Weights of a small GPT-style language model, trained from scratch on English Wikipedia: vocabulary 5675, rotary positions.
Each number is 200 + 20 x the weight over the matrix's rms, rounded and kept within 0 to 999. Layers, rows and columns count from 0.

# layer 5 attention query, 128x192, rms 0.0921, rows 0-63, columns 48-95
193,200,195,198,196,211,207,190,210,199,209,190,207,194,217,192,216,207,215,204,196,193,223,192,199,210,188,199,198,188,178,198,200,220,218,199,201,202,202,195,200,186,206,176,196,205,192,196
194,184,193,182,202,209,210,200,201,211,189,179,199,208,222,194,211,227,198,201,203,181,226,203,198,201,210,186,198,182,183,205,203,199,206,212,175,205,213,178,201,204,216,160,220,194,203,230
180,209,194,196,192,207,201,199,206,200,204,204,204,199,233,187,215,209,208,193,189,189,210,200,195,211,193,193,203,191,203,202,202,189,190,193,197,194,198,205,197,194,192,208,187,175,218,191
215,188,191,211,211,203,231,183,210,212,208,189,191,193,201,190,208,196,203,200,198,201,206,191,207,206,188,190,189,204,190,189,201,206,197,199,186,177,198,186,201,184,207,198,195,198,207,201
198,188,186,213,198,207,206,190,196,219,189,195,193,196,192,202,194,193,191,205,191,202,210,196,184,214,205,196,200,221,201,214,197,208,209,192,194,197,196,200,217,206,201,203,193,215,218,192
184,224,219,235,185,195,175,177,228,188,199,204,183,197,198,213,181,206,206,206,203,212,211,162,192,211,196,208,186,191,196,214,225,198,235,200,171,222,195,202,204,208,202,213,207,182,180,153
202,190,185,162,187,198,190,196,210,201,193,202,213,206,208,227,197,209,184,202,200,213,184,216,194,239,201,209,209,190,191,214,187,205,226,213,194,205,198,189,184,208,181,198,199,170,174,186
199,185,184,187,195,191,173,183,201,207,203,193,219,206,197,247,171,219,188,217,205,219,192,190,185,223,210,227,224,194,213,201,188,210,223,216,199,194,198,181,202,209,182,198,185,158,200,178
194,194,212,206,191,212,238,178,204,237,218,195,178,231,207,188,206,178,211,196,212,170,194,212,242,173,202,200,199,210,179,201,199,208,190,219,202,184,151,157,199,201,210,191,191,210,227,217
182,178,193,157,207,172,208,186,200,165,191,209,222,187,203,204,223,186,207,203,208,220,183,217,184,162,215,231,196,164,230,193,179,203,214,227,183,169,214,177,222,195,220,200,185,207,190,176
205,200,171,194,224,205,227,224,202,191,222,186,208,208,207,218,199,195,204,182,169,181,215,176,172,224,193,185,218,239,197,215,173,159,232,248,184,220,187,193,201,221,176,176,176,228,175,191
201,181,184,203,153,199,192,167,209,164,186,210,194,230,170,194,193,204,191,203,185,198,192,194,198,223,194,179,203,201,182,216,197,213,216,189,201,215,240,179,194,198,236,220,182,204,213,197
201,206,203,187,180,188,193,180,186,179,177,205,192,192,211,222,159,192,195,203,233,211,209,213,191,195,186,198,222,202,225,220,228,188,208,163,206,229,226,223,216,234,204,188,229,197,207,206
178,207,179,166,197,208,191,180,212,194,215,193,188,209,212,204,194,212,213,167,204,191,217,214,233,175,180,191,209,184,195,207,186,189,188,186,205,216,136,243,237,220,215,206,187,190,194,177
204,183,222,180,200,182,231,265,168,226,211,211,212,236,216,192,202,204,196,204,193,217,186,206,204,199,206,186,208,191,192,197,182,188,203,205,206,175,209,194,160,208,228,221,201,168,192,204
201,183,215,227,196,254,195,180,217,189,183,188,163,195,196,189,218,225,202,205,167,206,206,204,172,203,240,190,221,162,184,200,204,227,210,233,156,188,199,208,238,207,191,180,208,218,175,182
210,203,186,221,185,193,203,209,209,191,217,197,193,203,181,210,188,194,192,204,192,212,188,194,188,201,166,204,194,197,200,182,204,207,204,211,186,189,196,201,189,184,194,214,200,197,210,191
214,182,200,175,187,199,196,210,201,197,206,208,209,209,206,193,211,212,216,183,207,172,207,196,201,208,197,197,203,203,190,205,200,196,203,197,196,219,194,199,208,200,205,187,198,200,205,200
226,193,200,210,188,175,191,193,192,188,213,212,213,203,161,232,180,182,216,200,206,196,192,208,223,209,209,205,192,199,210,206,200,196,200,188,204,205,201,199,194,203,184,223,190,200,201,163
194,205,208,196,188,202,190,214,212,213,215,201,185,200,199,202,190,189,205,205,191,210,209,178,215,196,185,200,206,196,209,186,214,212,210,201,212,182,190,215,195,193,181,217,190,187,203,176
214,195,189,209,221,190,180,187,208,217,211,195,204,214,193,223,192,213,207,196,196,213,207,188,195,225,183,201,194,187,215,178,191,209,231,201,208,213,204,209,189,190,199,206,205,170,198,160
210,209,191,211,182,195,178,210,214,188,201,189,197,210,205,214,191,194,190,207,205,191,194,217,197,217,219,198,197,191,204,198,197,196,210,204,206,205,217,210,186,217,201,188,186,184,197,189
219,206,199,162,198,204,235,196,178,192,213,203,214,175,214,217,199,185,206,198,207,182,204,203,235,196,211,205,210,211,214,207,178,202,164,195,211,169,189,186,207,214,181,184,174,215,217,219
227,212,206,208,220,190,219,235,179,186,220,212,199,164,248,189,206,202,221,186,194,181,197,227,236,184,199,207,202,202,192,181,188,194,178,191,206,184,216,200,218,191,206,175,216,243,219,235
193,189,207,218,205,184,219,240,207,168,211,207,223,202,183,203,219,205,215,202,218,207,219,213,204,223,196,210,191,181,203,188,182,194,224,184,203,210,225,190,184,204,194,191,204,180,206,202
200,207,197,203,198,230,218,227,214,197,217,170,186,195,192,221,225,221,190,199,211,211,190,221,196,216,208,188,212,201,205,214,214,232,194,190,215,164,180,200,162,235,198,208,153,178,208,224
199,226,225,172,215,168,189,189,219,220,189,203,177,228,185,159,201,220,202,220,221,255,216,177,196,177,196,214,233,192,223,185,217,210,174,218,210,188,177,231,193,182,175,227,199,215,190,208
192,201,200,260,127,142,220,224,194,162,211,204,216,179,202,198,186,183,183,213,216,224,217,194,200,162,216,196,202,206,230,206,194,184,253,216,210,183,202,232,205,225,160,186,194,197,198,185
201,177,233,188,175,168,184,194,215,174,193,217,185,167,172,189,217,211,169,194,218,219,196,189,177,188,173,193,213,186,202,215,155,227,209,209,190,200,213,174,216,185,175,193,174,200,200,191
205,191,206,203,177,224,202,160,219,250,196,179,180,191,228,231,206,227,207,201,192,220,205,172,223,168,171,217,220,238,254,168,241,191,203,220,216,243,207,204,168,198,213,176,190,191,203,202
189,202,187,214,211,193,204,193,195,250,188,187,183,231,175,194,200,200,198,198,231,192,183,210,199,215,192,213,207,223,162,194,163,226,208,210,193,215,186,180,211,183,206,209,180,197,209,216
200,205,171,174,187,266,206,187,214,192,208,208,207,204,204,192,220,222,159,176,194,211,206,198,216,223,214,212,202,209,208,233,195,189,218,215,196,159,200,246,219,209,174,214,214,243,215,199
178,208,183,205,203,197,213,186,204,183,223,200,195,204,229,196,194,187,207,213,249,219,200,203,205,180,201,191,209,163,174,211,207,163,177,194,216,220,171,223,177,182,222,193,215,219,222,230
208,207,230,204,201,208,181,152,215,185,203,205,219,204,248,195,192,193,202,218,203,199,207,189,199,167,213,181,212,169,190,170,216,176,220,205,222,166,232,192,224,206,247,197,175,176,182,196
177,181,182,187,188,198,198,202,212,215,192,217,190,194,184,189,234,222,190,204,186,191,229,214,188,183,188,194,209,221,216,194,241,129,196,241,211,164,226,195,200,227,196,221,191,201,215,170
218,185,221,190,200,183,202,173,186,210,213,190,210,170,179,208,183,216,185,212,196,214,220,185,189,181,187,201,232,236,186,206,217,186,230,204,193,161,203,219,182,194,196,195,172,191,201,199
201,203,215,200,210,274,214,176,222,196,183,228,218,167,214,201,203,212,201,211,185,242,216,218,212,209,223,176,194,210,186,218,174,173,177,158,189,185,231,192,218,194,216,191,217,204,194,185
177,211,178,188,187,174,210,207,206,163,206,222,209,209,190,220,188,219,183,204,213,201,228,206,200,246,187,196,172,163,202,211,196,194,228,221,201,196,184,190,202,191,194,214,234,178,201,191
174,194,229,239,239,221,194,231,173,157,184,185,207,204,172,221,215,214,203,201,230,180,166,189,226,214,152,201,196,189,164,242,170,179,193,205,190,169,224,241,167,234,221,216,211,202,174,180
232,182,208,189,211,197,196,200,197,228,208,204,195,196,193,178,174,228,227,204,186,226,202,213,194,229,219,211,214,158,194,181,186,192,194,193,224,231,258,223,219,196,191,243,195,206,206,219
218,224,201,224,175,183,203,163,206,220,208,208,196,181,246,195,206,194,200,222,201,196,196,191,232,188,191,202,200,204,192,191,196,191,183,233,194,181,202,237,229,170,210,197,180,202,190,239
192,194,202,176,240,182,186,165,196,183,196,208,169,192,193,208,184,192,233,217,221,192,195,177,192,172,218,194,248,234,191,224,214,223,197,211,225,173,160,230,206,223,244,206,187,184,189,189
202,199,155,186,179,186,195,217,191,218,216,205,209,186,230,204,156,193,204,189,191,208,180,193,214,203,190,215,210,222,178,207,194,211,196,169,199,222,247,153,218,177,230,200,183,182,190,188
222,208,203,206,229,199,180,149,188,182,209,197,210,181,225,204,170,215,201,208,210,192,197,190,226,203,199,216,166,185,233,218,202,179,240,226,222,186,203,176,230,223,204,189,146,218,194,182
175,213,206,206,219,204,231,243,219,188,194,222,217,233,230,197,185,195,157,210,200,188,213,195,201,167,203,207,198,145,207,194,201,171,176,180,216,188,194,137,218,202,193,192,221,198,170,190
181,223,239,196,210,188,182,186,209,233,192,202,206,175,199,206,194,209,227,190,205,199,224,218,188,151,199,194,186,209,184,235,193,238,179,258,191,193,242,178,189,176,149,216,211,190,199,209
193,215,207,208,189,230,185,188,173,139,169,203,213,199,171,209,212,163,184,209,193,242,203,181,178,207,228,178,199,228,211,201,164,144,203,226,165,207,202,179,207,153,209,225,184,223,192,226
215,191,207,189,189,236,229,191,223,199,197,189,191,211,210,196,188,199,199,194,184,195,208,184,196,157,202,224,173,192,186,174,225,224,185,225,153,181,191,201,213,223,173,206,196,226,173,194
224,180,187,203,200,225,221,209,193,197,233,198,190,228,193,167,180,177,202,221,175,183,197,175,205,194,181,215,185,229,210,210,212,217,209,191,196,207,233,250,225,202,201,217,226,205,177,183
213,207,191,242,161,193,204,186,180,194,224,211,182,214,190,217,198,202,227,200,223,186,184,208,196,220,209,210,220,172,194,198,226,191,143,208,194,216,168,202,197,176,207,185,213,182,211,201
198,195,223,177,211,216,176,239,204,207,186,216,220,204,223,194,207,192,202,181,231,199,167,207,183,184,217,191,196,196,187,208,186,206,187,224,214,247,208,205,204,193,193,188,200,200,191,215
208,209,188,186,207,226,199,252,186,202,187,225,166,179,162,164,217,224,194,207,180,177,192,206,222,186,194,187,184,231,197,236,205,181,194,189,210,176,204,199,215,186,210,222,170,206,191,199
162,211,228,162,178,179,213,229,214,227,236,180,217,210,242,205,182,203,191,191,213,210,226,201,175,208,186,189,179,217,219,193,158,169,173,137,233,193,219,192,186,228,189,189,183,217,184,223
226,200,193,189,210,199,203,195,217,197,198,203,217,230,205,202,202,193,216,187,189,220,235,206,224,186,194,170,196,191,175,215,225,186,199,255,203,219,210,180,187,229,189,196,214,196,209,192
176,213,198,195,218,192,196,198,207,146,237,193,170,250,232,184,189,180,219,187,198,225,214,175,207,219,211,175,203,207,220,204,195,189,204,170,184,202,199,169,229,203,183,209,200,184,202,209
204,202,191,152,204,214,195,178,203,222,234,198,179,174,185,186,182,207,210,190,202,210,204,224,202,175,196,218,210,189,216,223,208,174,200,179,215,223,144,150,201,204,223,173,186,214,210,161
232,210,233,175,202,198,243,167,205,136,205,183,223,198,219,187,200,227,195,198,188,179,203,207,232,185,177,203,183,205,212,208,192,199,196,224,192,180,225,191,208,214,168,175,200,210,193,229
224,205,218,198,189,208,192,218,155,157,196,196,180,205,184,180,201,209,219,193,119,170,196,196,149,180,170,197,192,178,188,195,185,181,186,167,190,206,169,242,189,194,154,218,222,195,197,189
210,215,199,168,172,207,176,229,190,169,178,189,253,176,198,184,231,183,199,194,187,212,193,239,166,228,191,183,190,190,208,199,203,195,200,239,197,218,191,161,193,188,186,201,205,203,194,191
210,186,163,223,226,215,211,231,207,216,198,179,213,160,225,196,216,216,172,164,198,206,183,194,207,176,208,203,161,200,207,251,223,184,210,163,204,196,201,216,214,188,199,187,195,191,194,228
184,202,200,186,182,214,217,170,200,197,189,199,174,168,198,215,225,233,199,160,189,197,194,185,180,232,221,167,211,171,206,145,196,215,182,195,210,237,208,219,199,229,251,205,183,209,196,182
212,171,197,191,241,211,206,205,222,210,206,220,176,169,208,206,197,223,199,163,230,211,223,209,192,188,175,196,223,182,184,196,192,183,218,240,193,215,195,199,180,210,201,208,202,182,191,203
199,181,207,190,173,184,195,251,217,213,200,189,202,203,208,196,224,217,205,208,169,232,195,210,193,242,189,183,219,180,168,170,206,199,193,250,233,200,221,227,157,218,237,182,201,228,186,203
198,195,253,254,214,201,197,194,218,152,224,196,191,205,233,220,165,214,199,195,204,210,196,231,222,186,164,197,204,200,205,230,196,229,201,210,223,215,200,180,194,185,186,221,194,217,192,219
# layer 5 attention key, 128x192, rms 0.0994, rows 0-63, columns 48-95
206,208,184,220,197,202,185,213,191,192,211,206,209,212,207,196,197,185,208,205,184,201,190,206,213,197,203,206,203,195,200,197,206,204,189,196,190,187,182,191,196,199,209,205,207,206,212,206
198,192,189,189,203,193,216,189,211,189,213,200,213,204,198,200,199,186,189,203,202,193,214,179,210,184,193,202,198,203,199,207,201,210,197,202,189,192,183,187,197,195,208,191,206,172,206,207
196,191,205,186,200,202,204,216,197,195,203,197,203,196,198,204,196,210,198,202,203,199,213,211,195,199,195,202,203,196,194,189,216,210,207,196,201,212,186,195,196,186,191,200,202,193,199,224
194,189,215,195,196,195,209,226,208,219,184,207,208,201,191,209,202,193,197,206,205,204,196,222,195,202,192,197,193,208,201,210,213,196,209,209,212,188,199,194,210,189,174,205,212,203,182,222
201,193,212,171,205,204,222,215,192,190,181,211,180,192,200,212,209,200,206,192,209,196,184,244,202,192,204,196,207,195,184,201,210,197,207,191,192,204,197,202,200,178,183,198,191,179,199,197
200,197,208,185,195,179,198,199,198,207,215,198,186,192,202,205,199,196,208,196,207,224,212,191,191,198,196,205,223,198,202,216,205,202,216,201,186,219,194,186,237,209,213,221,166,183,207,178
202,220,189,209,208,183,184,202,198,197,191,203,199,197,191,181,197,170,198,215,179,180,208,186,167,190,200,199,202,185,210,179,206,220,185,200,196,190,179,191,215,228,217,194,183,210,206,203
177,215,199,215,214,213,202,202,204,205,185,195,199,187,205,195,198,219,202,220,183,213,216,177,208,185,214,208,216,203,200,207,207,203,184,199,183,195,199,232,213,213,192,196,189,170,212,201
217,206,217,216,203,205,194,171,176,217,160,196,181,211,198,190,230,191,203,213,220,196,205,200,233,194,226,236,216,215,210,244,222,205,173,176,185,184,213,214,200,211,189,202,179,193,159,219
219,196,191,175,211,210,197,205,150,181,175,213,204,154,266,215,221,192,196,198,232,174,233,189,189,180,212,173,175,198,195,166,186,214,172,202,177,190,193,195,251,184,211,230,204,185,191,155
231,199,203,168,204,225,209,195,203,196,202,208,197,204,198,206,201,209,185,189,242,161,183,233,175,215,196,190,166,183,163,219,217,192,208,185,183,195,209,187,203,204,217,158,165,213,163,209
231,210,199,204,164,216,218,216,207,187,208,177,179,190,208,191,203,205,184,223,220,182,227,221,254,195,221,203,217,227,209,196,183,193,201,200,193,212,162,219,206,205,213,190,199,234,229,177
201,191,213,236,179,217,204,178,160,198,165,225,195,211,142,190,187,206,184,200,188,182,178,236,192,176,155,199,224,187,241,205,222,195,168,215,217,201,200,202,223,225,201,215,243,226,187,184
194,193,214,158,223,226,177,194,215,200,234,207,204,207,231,213,219,172,180,220,180,217,190,211,243,209,205,243,185,199,171,185,196,223,229,191,202,212,251,183,221,208,207,194,175,211,174,228
214,228,191,167,170,232,180,233,192,207,259,187,182,220,203,198,219,202,209,196,207,215,191,213,178,196,171,169,219,213,188,166,201,187,187,200,206,189,208,202,161,198,221,228,211,191,201,197
197,190,186,233,222,202,198,198,199,192,199,192,208,189,256,152,211,188,178,210,215,233,191,201,219,201,194,208,222,225,206,162,192,229,231,203,218,171,191,216,230,213,193,164,212,189,184,194
187,193,208,195,213,197,209,202,198,197,196,200,199,211,198,195,200,190,199,195,212,187,216,213,206,194,195,203,194,213,187,194,196,207,195,206,192,188,192,208,200,202,188,189,191,199,179,207
194,207,195,195,202,198,187,195,211,185,211,196,201,211,206,193,198,192,191,214,196,197,207,183,193,187,181,192,190,200,213,189,215,203,207,203,206,198,190,187,181,208,207,192,209,204,207,210
201,212,217,200,194,211,200,183,183,206,186,192,177,185,207,212,186,210,199,199,207,223,194,190,201,208,212,212,202,196,187,199,192,188,195,196,208,234,202,215,212,178,193,209,186,206,189,207
193,173,230,184,199,178,242,196,192,220,180,191,197,191,214,204,175,219,181,190,204,225,202,217,201,199,211,216,225,198,197,224,210,182,197,202,202,221,209,192,204,180,188,205,177,183,183,193
191,184,224,202,201,191,230,186,203,225,194,194,203,197,206,207,187,228,206,200,180,213,218,182,210,201,215,201,192,210,216,204,214,183,190,217,186,191,209,203,205,199,193,224,193,192,179,220
193,229,195,201,199,209,181,202,204,225,218,189,220,216,198,187,201,199,196,206,178,186,212,161,191,196,196,195,193,200,216,185,188,199,186,212,201,200,199,210,195,211,214,206,201,207,198,202
210,201,210,204,203,201,178,204,159,199,178,203,202,209,178,199,203,171,190,193,227,182,176,241,194,211,209,205,173,182,185,177,196,198,182,187,225,202,197,190,213,196,221,181,205,234,179,208
194,232,168,191,208,210,203,200,182,194,204,210,209,201,208,187,253,175,197,204,190,148,194,209,193,193,204,169,184,211,202,185,212,196,179,192,225,170,206,198,181,213,198,176,197,208,235,233
208,180,190,216,195,188,180,180,197,198,196,202,207,203,175,186,241,208,184,201,235,189,221,188,245,205,182,197,206,230,203,218,193,205,213,185,188,216,258,201,219,185,203,206,195,182,218,212
149,195,207,206,196,152,181,196,213,197,200,205,193,201,162,184,263,174,233,202,220,208,239,247,194,195,211,170,221,179,193,188,206,195,214,192,199,186,210,153,186,226,205,203,192,199,229,179
216,183,201,187,180,191,163,184,215,187,228,171,224,198,184,207,199,206,188,180,197,210,224,187,217,190,197,184,251,222,200,220,230,215,215,204,239,214,210,181,177,197,184,210,196,204,202,176
229,215,187,246,168,203,169,200,231,202,210,202,190,188,189,232,208,209,215,197,195,209,203,178,200,193,169,207,161,196,203,201,211,218,187,196,175,207,195,220,221,171,206,190,213,245,205,186
217,190,202,172,182,178,205,182,186,200,188,182,217,179,172,196,235,221,193,203,185,177,215,223,169,211,193,182,175,217,210,224,211,229,220,202,206,205,196,225,215,190,193,189,246,181,187,227
209,174,176,241,221,180,173,181,194,199,192,203,202,171,191,216,194,166,202,188,191,205,191,153,223,191,184,204,209,180,152,180,193,202,202,203,211,200,194,209,201,226,199,220,186,203,190,225
192,183,191,187,163,194,201,196,165,140,223,212,187,187,117,196,202,234,187,188,179,149,191,229,191,193,229,192,203,204,202,180,196,223,162,197,217,187,199,183,242,195,198,181,185,224,183,199
180,185,210,199,166,180,191,176,227,214,209,187,184,204,162,215,195,172,212,162,208,215,195,201,184,204,239,224,210,216,220,186,210,192,184,198,182,202,230,213,216,211,185,217,204,235,194,219
228,179,187,208,241,219,211,168,222,203,208,210,209,205,215,154,166,205,193,196,182,143,206,233,196,187,232,217,202,210,235,182,195,207,194,189,200,201,205,189,163,220,223,209,215,224,191,212
189,209,201,231,169,182,229,158,224,196,194,194,187,192,222,219,201,193,214,212,186,176,225,245,167,180,243,229,195,203,220,191,184,196,208,198,180,148,218,192,215,188,201,201,226,175,189,216
211,200,199,242,210,218,201,210,185,232,190,214,214,216,189,209,227,201,154,213,214,239,190,194,195,196,184,162,196,221,157,221,194,199,198,199,201,188,183,215,191,204,189,228,186,195,199,190
228,198,198,226,192,196,185,191,207,192,173,200,188,188,207,199,204,198,198,204,196,224,215,187,221,192,222,195,196,231,198,200,190,215,197,199,193,186,195,178,223,198,227,189,208,197,220,205
200,214,204,230,204,202,195,175,218,194,183,194,165,209,225,211,188,210,188,204,170,201,203,182,212,190,203,207,185,178,190,205,203,192,177,186,182,230,181,223,191,216,214,227,198,200,171,211
201,189,177,190,206,193,213,204,188,188,198,256,207,176,201,180,197,183,212,210,232,188,198,236,189,206,188,160,176,192,209,203,181,234,223,207,215,210,221,193,192,208,210,224,188,179,221,217
189,180,206,201,224,186,215,229,192,154,198,195,228,204,171,228,185,204,194,214,204,217,205,193,240,211,217,223,171,171,210,178,210,198,170,185,198,195,203,200,173,227,190,197,227,189,224,212
203,170,208,218,191,185,181,178,186,239,205,225,199,197,185,185,170,187,201,188,179,225,197,226,225,233,227,198,159,205,182,205,197,206,179,193,239,205,187,188,219,194,201,246,180,195,184,178
257,240,186,251,180,195,209,185,197,166,221,232,182,192,195,182,180,178,203,198,210,209,219,206,220,180,184,242,194,202,205,182,197,221,195,196,189,217,221,214,223,190,193,192,194,206,192,203
223,211,197,171,272,201,224,190,196,179,174,169,184,201,162,193,193,193,189,208,192,168,206,138,177,174,209,212,208,199,205,207,193,195,177,198,212,195,228,210,209,201,222,216,210,279,193,199
183,196,203,197,155,190,231,214,194,187,198,221,196,200,258,243,189,197,185,178,197,191,200,232,173,192,175,180,221,190,169,189,220,176,167,182,193,189,218,190,231,189,197,196,237,205,180,186
215,233,207,208,216,187,193,180,236,176,203,249,206,189,224,188,172,193,210,190,211,201,205,200,205,180,206,194,202,196,200,222,131,219,191,208,223,186,198,210,246,194,178,195,183,231,207,218
205,210,198,224,184,213,176,222,232,205,174,210,211,187,258,185,193,186,217,209,200,217,191,225,169,195,214,207,199,199,209,224,212,184,223,225,196,222,172,210,205,226,179,204,243,224,180,223
202,236,204,208,191,193,201,191,191,208,192,203,170,220,190,194,222,209,241,183,207,235,169,179,213,189,225,172,194,213,200,231,188,217,202,197,188,188,203,207,212,201,183,198,175,212,193,211
194,190,221,210,182,210,238,202,182,206,203,186,185,208,209,173,202,239,219,180,220,221,205,201,174,225,197,230,235,190,206,223,179,216,220,183,171,220,198,213,206,206,217,210,207,205,216,199
222,181,232,208,174,191,219,213,188,194,191,173,186,223,262,217,195,195,223,215,197,220,200,185,234,204,179,195,209,165,210,193,217,203,198,197,209,207,211,192,210,226,200,189,192,223,202,208
182,178,192,160,186,216,199,230,201,190,230,181,200,189,178,204,216,200,208,192,199,204,194,171,200,187,200,182,184,185,189,212,227,217,216,198,178,186,203,228,195,200,190,245,234,224,185,197
215,204,197,208,179,198,211,204,262,220,224,212,195,179,166,212,227,195,207,207,203,176,234,216,172,205,180,229,202,177,191,212,184,192,180,200,252,197,220,202,187,210,179,160,173,203,217,216
184,199,185,212,195,198,208,221,187,217,227,189,201,216,214,184,197,201,219,184,196,171,199,205,197,171,227,223,232,196,188,241,206,190,187,209,196,227,222,177,192,204,193,212,210,188,208,216
196,231,199,201,162,228,202,249,202,218,197,184,195,195,159,185,204,191,194,182,227,205,212,216,230,211,192,201,211,215,197,191,219,177,228,202,200,196,182,216,225,230,185,227,201,190,214,227
179,233,187,183,178,179,223,191,226,190,209,207,199,192,235,209,177,193,201,180,218,185,207,226,177,200,198,180,176,205,189,221,204,187,196,233,230,211,212,171,210,193,220,204,179,215,210,197
198,241,222,182,204,207,197,162,190,221,196,188,240,180,211,198,208,223,215,200,216,242,203,165,214,193,232,221,197,178,205,223,204,233,195,204,179,216,195,214,164,221,186,202,223,220,177,204
189,217,210,204,230,210,210,183,217,218,236,228,203,208,229,212,195,222,172,189,206,195,197,179,187,204,202,235,175,203,213,194,188,232,229,212,209,199,213,209,198,230,211,217,224,209,224,224
226,204,191,139,168,170,235,160,200,198,222,219,213,182,209,194,200,188,208,225,179,179,207,224,220,178,190,219,235,187,182,208,203,193,189,189,184,212,208,221,157,198,205,201,210,204,178,194
199,245,202,204,223,189,188,203,162,224,227,245,183,223,233,211,200,201,168,199,210,189,199,177,199,202,190,214,180,191,203,173,200,208,209,209,147,186,209,189,238,213,208,212,220,242,209,250
188,144,206,168,230,206,232,195,195,190,179,188,175,226,237,207,188,192,176,197,262,221,232,172,197,197,168,226,201,183,193,203,183,190,201,221,210,196,203,193,192,180,167,196,214,177,179,176
218,175,205,186,190,192,206,219,218,202,187,222,171,204,205,190,220,206,203,196,192,253,211,235,176,209,191,213,188,198,214,239,218,198,206,208,206,207,196,203,170,199,200,183,205,193,184,200
199,213,183,188,198,220,209,204,217,185,169,174,188,234,212,187,205,172,191,198,216,174,174,176,189,162,191,211,165,193,214,183,185,215,212,193,205,214,208,216,196,201,203,177,191,172,207,218
181,208,201,231,175,217,200,185,220,181,226,151,192,204,217,183,197,185,194,190,231,184,213,187,195,192,179,203,214,215,163,178,207,190,198,203,207,210,178,178,199,201,232,189,181,199,206,209
199,215,178,180,206,201,179,158,222,224,178,183,201,192,176,199,230,210,189,185,230,188,192,193,180,195,166,154,229,220,203,175,159,176,184,190,224,222,205,194,185,221,220,169,203,238,203,190
212,200,205,186,196,199,219,238,226,208,207,180,219,217,223,190,208,214,204,196,221,222,195,230,178,193,188,230,228,208,184,232,222,220,164,187,217,202,212,197,195,221,207,205,193,255,160,184
219,224,213,214,230,190,213,210,229,205,198,236,222,200,209,181,176,199,206,189,215,225,208,202,184,193,201,210,223,189,190,208,201,190,231,206,203,198,185,206,202,188,178,189,204,211,167,222
# layer 5 attention value, 128x192, rms 0.154, rows 0-8, columns 48-95
212,183,194,228,224,203,221,222,202,201,212,194,210,175,213,205,186,185,155,202,214,219,200,197,199,192,193,194,184,225,177,216,188,184,189,190,221,217,222,203,205,209,185,194,177,204,202,195
203,227,204,186,222,205,175,195,210,167,190,177,203,197,204,193,198,151,197,188,189,212,221,193,186,202,209,193,195,226,211,207,215,202,184,205,191,207,208,191,224,210,212,192,172,203,175,205
221,218,204,207,189,197,217,174,229,235,155,189,240,223,194,188,185,217,234,208,177,175,238,200,214,189,173,203,192,220,183,156,211,207,189,206,195,233,205,178,213,222,198,214,198,211,223,230
214,190,198,195,214,201,206,169,212,208,170,215,197,190,222,167,217,187,177,153,183,190,199,180,203,187,164,178,151,209,210,198,220,195,176,190,196,218,182,194,193,213,190,180,194,210,206,202
221,244,205,211,177,172,188,195,222,155,186,224,193,186,207,205,247,192,204,190,196,182,215,209,201,215,191,248,186,228,185,215,175,198,191,172,196,235,202,186,200,206,188,191,195,202,209,178
149,185,180,209,222,196,197,162,201,199,177,175,195,181,183,195,178,223,207,221,201,213,208,200,195,227,200,176,203,193,176,223,221,215,226,184,178,239,193,202,216,184,201,213,185,222,209,205
171,191,213,220,206,195,193,179,187,181,190,216,224,203,214,244,195,207,232,171,186,240,211,188,184,206,231,219,187,213,215,194,201,190,195,169,212,205,190,205,223,177,207,193,167,222,170,208
211,221,211,203,175,233,175,185,207,192,196,236,226,214,173,229,222,190,174,196,212,209,220,202,203,243,197,192,223,185,226,204,195,223,205,204,218,190,186,165,211,165,171,240,218,210,182,215
187,248,179,206,192,199,191,234,191,226,216,213,213,200,198,194,178,169,216,195,186,194,189,212,196,219,209,204,207,187,215,194,191,194,189,186,196,209,217,240,200,218,206,189,227,221,224,206
# layer 5 attention output (transposed), 128x192, rms 0.167, rows 0-7, columns 48-95
215,197,198,224,217,207,225,215,194,187,213,183,227,174,213,203,186,176,169,191,205,231,195,213,208,197,197,200,193,229,185,221,192,178,190,213,229,221,228,205,213,214,178,195,191,207,208,184
203,223,207,198,220,210,182,206,193,159,201,174,191,203,201,193,173,157,191,191,188,205,207,183,191,202,186,198,218,217,214,196,229,189,176,202,178,225,202,199,218,209,220,181,178,218,176,207
221,196,204,207,194,177,212,167,223,227,165,165,245,216,186,196,191,209,239,215,181,189,246,229,217,193,184,200,194,218,189,170,208,219,195,191,180,238,210,165,193,218,194,208,208,208,197,230
201,210,206,195,200,184,209,174,204,210,176,202,194,213,239,173,213,185,183,166,181,208,213,161,209,175,167,180,164,209,224,210,238,185,172,198,183,209,193,183,186,226,181,193,195,226,211,182
220,208,215,212,194,155,194,204,219,163,193,220,182,186,243,202,233,192,203,197,196,173,210,216,200,229,176,239,198,234,190,207,191,201,215,175,200,219,201,186,196,212,178,203,193,219,210,184
140,173,157,223,228,214,196,165,205,200,192,151,192,186,208,197,204,218,221,219,191,211,230,181,192,228,194,169,191,192,179,224,238,223,209,190,173,226,170,213,194,176,194,213,193,215,203,213
185,198,209,221,206,203,181,185,199,196,187,224,216,191,249,235,196,203,225,172,170,249,220,191,192,195,218,217,189,231,208,182,199,192,198,188,207,190,202,223,210,203,204,199,162,223,169,196
206,208,224,191,170,229,169,186,219,196,199,254,208,212,142,221,212,194,184,190,201,196,219,207,196,261,206,178,229,193,236,203,194,219,208,196,219,185,186,158,206,169,170,220,202,200,180,213